Weights of a small GPT-style language model, trained from scratch on English Wikipedia: LayerNorm before each block, a variant of SOAP for these matrices.
Each number is 128 + 24 x the weight over its row's rms, rounded and kept within 0 to 255. Layers, rows and columns count from 0. Numbers have three digits each. The size before them is the row's rms in percent of the matrix's.

# layer 5 attention query, 96x64, rms 0.213, rows 0-95, columns 0-63
118:113114112115114111151144171126161118168135125118167131175141149137113118133144112163173154141158104133134162181123132119071157160182134158135144139125129097136123152120134156154157139138159142
117:136147148128114130146144158102123145095094150118103160108143132117159113177107111143098125129138112169111155186130106119153153104150141113154114108152097130097194152137126139159156158149109104
101:128118152115145133158135133125169089151101091196118123136118150107116132134147104146120147118115178162103121126128099158140129103124144142122118153153162200099124144121136096135146141097159163
120:099091143112119131124116162114116137111115131096112105120115087152101135110101119128125073120103089109117089137109164123128128090151127124125124078128124122143120119063117100128181082094103121
123:125134154125133110146125108117142140109121112137165130115098112079131144157095102123179095164141118125066110141127152081138146119136092128125127146108144126137066154087113181150126126139149139
102:145172153147155130156135128109116127126143123118141078127119143164088145162148137155106112119085166095160106139152068128134147154110104137155130155078134139146127112135147138140176117129161158
110:127158124103105148111138133127106138138128068114123153125134138142107128144157125113083131186133149174169148118174086157118109138124132113150137126142188111138093099107131115119131153179124111
116:085138132164131129103127135107135149126140135137159123107134169166106174158170134132166126136120114096174159124122108168160140151107141103142165141134152150125123104154176105171125097161121123
108:151129160114078100114123133173088113114116097101109135138072139156156086127137119118169100138151079121088139131137134111111113125158123137100140092177143141112142167126122137113149106153121115
111:151133125113132115132196139160077111087126129165135083098123126113102118142157153095158149139104138120126112148144118112154132108124153113162154124087123118152116146154125167148083114166143152
112:154162147126132115117166127156144103131133126116145110119102132128133139185193144134161161172134107135161118141157108117151123134105139125120145117125174156108120141136162072174144172116142145
125:149138175104122089136136092128123126132101156142138153107162107176141112130104144148097130156122127159107174172170166113115142152154124122122110151167131102171135133104123149147135110113140179
119:111103095155120102156150130170167116109124178107138096163114103154127120158128108114141147117148137146139150112155140110139138126139094152082105158182119113165178130134151117172140150155125126
136:116114083123132105105128132105082159079127086092105102118102112137118128085127154101101097108137112128110111127103164092103104130094140107137104129123146161101105102114108105104117105103132078
113:167125112104108113111140113138152169092120133164114121159117183131150131097096092100120106116140112126106109133136133111127125119142091124111093128123127125121114202154072135083111124120119088
108:114132117106134105130106105089120100127075141144069091152151108113129100125109114145155150161123122110106133113144110128119075111136137111119126108135138167117115178073109159140107100093106152
144:142144164124116171131136158100136119151142151154139185126169141127129188119179162124137104119117148152164107133145084165136123169132142154122168165124129149120162144135128142131141149145141151
093:159141116122116140136098136111126081163098096124172126118113143125123090123151121173172144127140150089151149111124155135151157138115153106102117147156169154187111150100114128157119164120157112
104:147154142110119170167175102159166118120162114143098161141116154137144121124102117127127096138119101122163180112179117137153147162130153102160116110102116121129118081113115154139127155165118111
099:133137121124102130131106072103084141101108146115128138140121112075133135098159149100161107126133145100143167124149165131153150092152116126111150126152139075143118121127117170087164159092148128
123:101134124114131149145113130166140104071150113162087153091152119110103129118128157150174122122140116065063143123127135124171176143143120145152140151104120136145112117152097118111120138137136121
114:128105138122119115140089113110106104135087110079085114143085106127139141105131121110113112093082075134085093109125174144111150121091113130115133145119157145118114124116125090076123113132152127
119:128143101158119133109092138144117159113130148099150104151122156110111102100155141108146121124085132172122090115138114160157131098099150176090101138089112136100093088109108100105132091137106106
089:148143160077133135123168134169111168134130142128112148164120151143105122120154114108152169122143111097117117102118103122139174099083094163128139144138097112145149148130101125170152144105137181
097:116116118104127124165153124134123115141122130139151103140156141106156140098126121158127163157172138152174116152099086124086114148139127153192176153170113141117147160150101104139106150106120106
100:152099144156092108105113105137138127117144112134099176128140123125145174106119120155152157148118106105114137169100165092143112135140104121152101145171103145120120158115196157131127104117124172
124:115154103106095105135108066137170147136145098136151130136134127144150130123133097139124169127137117106065103094141126090108150139169130082156116177139113108102123151138117122113144122155085129
101:165060122124120134139106104144163123135144110125131120106156132129119120194143099160147139132167165128147146127130130092110132167157128122180135141117135133125120142167143137136150127106141198
106:104104115146184156141130160160125160127104101086136120066134097103105119176129127113137158095133106161132104152130103110108110106082112117135108109095168137132150125142158123121142116144097121
102:147109092119112085136129100127150131111107158135100119118107117113182083119113086122124117141121106098115138121111093128137119105105075141111102155136094117193136159153123128099154115126171105
110:067132130112117120136157131164147134127120139160142170137124102125149128124145172139147174183114167131159144156158135114127172162160130105133134123124089135137117148132173134175128113140161142
101:089133108130162089117079143150150129145132145108145135184111136128111122172134111115142133135103164106068165145144138080133106172141123133150129142122099120135081152123112142148129108131172136
096:115138135114143096143096088125089123096078096084068089127127117112126104107103145132126102106130105121102141090096132086118139119153140151111130140114121134129094113079097091114106148145141140
084:125138154103128126149165124139088104119144166150172150163148161133173151144124141107161119104122114103131133119143103132141188157098099159153154150128159166123122149144121105116150136159166156
076:116105137163129140099125152121097130122122124128125139129136156130103164144169160156118094102095105180117116188102136169120134116104150114139117100154129126138078103160158166123108125082150144
090:152154160102160201133126123132155125175178110108109127118165122160148118114126146133111124161151152153112167128102126123120153124158090133134125142145136117146092164147179114110120144107132160
096:135156130104138077113148133155075148126080136131103124158109103100122152153087155105126133137132128081116156156153148104149140115168134138109119144108118136175127153131072127117106105094124107
083:168176148135123132127179148150102120149133157131087126152146163158129131116153149131109105163111135111092104142160097134148121152104187099131141120160117120109177121149122109144128166110145100
087:108126140112097126085091097107149115094097113158097108173147106109173130117096126106162181135145094112102113136115102115119104142153120085110108098111110154139142160127094114150134153136112141
099:143141136108124117134088130138155159138125161175112157153166139118148141086124140189127194114142125117135141130139080137126136145145142143155123149141078096148168117154148122140126083149120116
095:143159111079147150150174102146167150129147126183135132157133112131111136144147157138164159149164162133163134140139124111141158156108173138130114124128164137157109128138127169172138133110140166
085:149178162150157136150150133117113092160113129147178135125128124119158136151134163145140130142130119122141126140132097169143151134136163172149098156139108157129175140172130160135156170158156157
090:122115126143149109151128109079121134138094133181088140139105162143131145091156124152097130139146133105127150154116112129125107153178127140132114169130143116131118183134165155120125154080166173
101:107144116105153098071090119121102129119093149101137139139127158123126120073104114133118136170130090111122141109113132130121129099129138082099084106137122091097096146088110117111131080129136089
094:182168132159132158148120123163144104093136144147136136091123160110178145125173108166147164123131099127133134135110123131174132131103110103136152139117086149179133131124149151164150126124113160
085:142140159062111104143111206112120117117074137121121151139126134163131111140152102110127114127126115157132090131151103139133101137139136132110098125137115127094072167107129155176128145139126118
085:103128135139150119134142113119148114109173153128125107125184102070132092129120092108185132121160155138111124130138135118121141123120165141121148091091105116127089146107108151135059133115100134
086:124148155146081163123116123117111110106118150160146123118111119159137189151147107103175070170143138077135117106118106136102116117117154154138146181107147122106112166132131126126123113140127157
090:138123119126116152144132129129099111153121198135134092133118152139111134140122170158139187123134119168162123126115128168122120179117120163125166172117159120124148156147112072136141142110159136
092:135083099113103088089086121078137127114108098117118093151126157155129088142144132099129150164131126098113128090115160147099137103132114102108112113158139123114078131125118115092095101097134143
079:109142121133136089172121127124127141133184142076133169102122118163158115178153117135113121104137137172138099140156118140107094086135141112167175153111123096137140137126153117091107137134120151
091:088129127136051112109075123130084115091139097108115132146087132115150097101132099103119115138136100145117086130107134112115110101133135158129138097170138107131132110102130139111117099112085105
075:107100111136110133095152130109135126126168134100153142088113091145130107098161132126148108128124145138140172123125146119145122193158115147153115083190124112139120144144153114133128067158146153
084:105138116144112179122120140129179158125132119127152120103168142142120102115085161061128122120109095120153080132118111130178113109158139115166150113129113141106115120139162139155108138174136147
093:121082177107136149125113146131127153127174142136130131095154142098114122167130146108129147161086153152131136108155149174117123094089148128101157120122123160095135081117137100146110120074116147
091:129140061135130171110145120137189126108121127163178146122138137129124148166153113113159149146123141157142179133122083166113115124131157153161104127126136146117129122109081129132081132130113118
099:096128075128112149140102063095113155126098121114140095141131120143146125110136105121128104114103131132093127155124137114111073162134116166092144140098148090132087107150103121132140095162162134
082:148139185110119118170085113112128096130147125166120109064115124150136130145133137158125126158114146119125185140112116112083155128113118098132126116176115116135123109065119109133135168124144128
087:132126129116139143106141164099128122125127170100115139116153124119136136171133099113132114103142173073122131122087151136142140128138160146130093108142054122109138115171108168112158156081151122
093:149133123127154143161155142120126136094187164136111101144142101148100126148146193127120100134112179154131116141128122148128178105134100129136135159138085103137124159120127174150135112149170132
080:113117185161145141124113147144149159148080099138114139135100135140126083157084146129154124112165115150087106142123149153116108118098142150094080080122160114118115116127110099143134131157154144
084:179132110127099145154142103122144137148133166108120135093144118112110120128130146119146110148125130150156167117152145124156152144139153100122157182183154136139154133155173132114168159117067124
074:134142160111098122129131118141148100128137123112151142105131146087096115137108129150162160138146116098094139161155106120113162090185110142145154160102095092102136145183135159128120104133155172
099:132093130127138089127091131102090144062119159112116078102155119128123141115085118125088135118120100150089114128120143094146104123138101091141098105125110120128124121114116112094165113164093098
092:096134110162130119135088090107128128180166143103102141148095118133119119128126131146123114094122122150111091067116144147168152095122099098085127118144130104116111119091159121126178149150115109
095:105121122102096096091097107102162123133124112088114145120107118120169111142097106106152094135150094103099135125113128089116188127132139119112094103164124092148121118105130128092117109175108160
103:118171096122102127145133133123117131165124109149118112177156085140082091076103163119130130095153184135141124106106137106118127113136137120154128098123086122104131097089081111131130145122108126
117:132113133108144120086145150083089165128128105109115099146100112091110131144101119065087122144080122146099114137118177115117101120114140117107131122130152102128078113109134137117129156107126080
114:128118150077125115140131104121142125151153126156091115147124133130107146119189126179109136113126143120149133150124086148139145172134143169133183155120124084110145114156169123123127147120120188
093:111130075152139149128128132157106190113169097147099160136118153111113093071136131119105123133114131104086101084136163124146137082120151156116143119106113161126125124118109102124123110129096157
097:123121105105105154108140152108182144134121130120151140117134079137152126136119146085154149119138109143118095137158123109136138156167146123099113160174128114124150155192137130135169156138085169
084:104133118168165110131103122114132157105108126114087123102128123203086124110106125140142130149126160150121113141075180137141144137122143146139113126085139138147118166113123086118170097129127099
111:152153108116134164149171133171151093136162145162140166166133151128118102140140106131150134154125149145156128147113058147126130168134154149128146109143120122114129122149110139167095107174137092
096:139175098105120101097125112161126142159124098105132137163078086130121138133120141107096104100106096127114115131110158097123115130134127105091125090132117130108106108096120102124099061168103134
105:117116121163127119137135133148115110162154131092146122152106157126141114121163137139072094149086141168174116133143113165100092097110129104142121160173147136125152109113172109171114088125133127
088:164139146132124087171111107108161141102118142151084086152124139159132124101099149189122127101155142114108127138135180067162144136116107127148131117147127100141101116119130126125119156108142166
089:109110170141103099107096137119120067144107114126128102116091134094104112116152130143117126120124073101186135135089128161111117142092110098078142122178137123117130139125141113155131118102154121
095:148122107166180168118103112083123152169148164177117143122171128085133159120122131117132117143122156110111127119105113132142142126119156145136158131130121144097112140148083158109089134074104122
113:078115147151099122128080107111082137094074097131128093160110124139127121143103115082120096131102104107120129119141141082137109148134142120116110119122164135104080097123153138091087123135138121
083:094129114162093171133121105197137132103133120139125134131100181120102134162153060096146101118084136132150152132121128132166129121127101179143143114113132136132117126139145108140145152115096138
085:091132145121169157172112110158125118194118098175144131104130129136121087127124128138125118143124128115102128086145095141100082157133112124116100150122118122129111166134105125157156120179127174
091:147169109091117095163108108164140158121146161146136135113119151119147168140101128088153140118109106095150160111133117088152110148159098107169115131142121113142126136103124070148154150127084110
103:098153155132095121130092122080075133140085120174092140109113129116112098101142121150119121154154149146132145128080135137145110099108140101098084102126149132112137143094166091101126118134149110
103:117120131145145103081096140104081131127079117123106096127077133106119143135139116091142112106116121126088129150103156111166110099113124133088082128147146104119104126087134103135136108135190131
084:147128114137155174105124153124144108122148087168119138112139162130151130109156129131119095118136117106174144144132104172127137128108092082176111130110070153127096092101169167127117132120126129
105:122102145146147109147118112168112094136161144167172145124127131107119137178184175152135128114124107119167122092156148122166128098125131142152124180149091151112132100123124140141110139155136164
090:111143138164139162133122170127141135141163163075124152121124110128163122079112103118150110088100141120160143139121117088121136110109092170135116124135114126145096140127157070074134140136152141
108:120125114124122157154177114147145104145128130164124096187137120109122161110141130174090125124146156090150154110121098137146121164151166140153124158140111183127139106173106129135166145123142150
094:109163127109134102138128075137144106140098117117076090127138126116118120108121123137119161129113125190141072121104079102130104117137149103144167115147158095189116133129145124125157125135149131
090:105117131142126095134173101130137137152165111187138135149166128161142142118107113154082140124142161187167132145109101098116110155118110144151119131135129113118128124145199146159118131121146152
109:144109173138130136157116166128159114128150189146135120097166137141116162142141100141149148113118149135142157163135098160164170139142113125127153148139094143149180129173161151155144122148138138
096:126108085138130137153165146109133107126146093135121109103150142162087128123163082088090126137160149139135167103105107122123137158131123127122146092190182134155101120115170121136108126145136129
102:132131143080138137168151124154119133134122143170155135121136099111177172136107148113072144125128136112169097128161130159130161147127112126131158162133123104141179129142148080113161147124162141
092:146136157051112110127155144118155143112151096144086149159103130132116083096090132104112120145124120128133098101150111141118129130160096154118128136120103142122120129095113144203109101132113139
078:151169144168141141133121132134168143115116167147101104130085120098113144175100072147127153121110096094095136156115083126145111126109101144127112127157096100137149099117150121127102087142113119
114:098104124150158101116140138151097144133136149094075121155112132147101124133149124089095117122113147112150137092153144160092125129088135116134095125162166136093115063143140117111077126130136102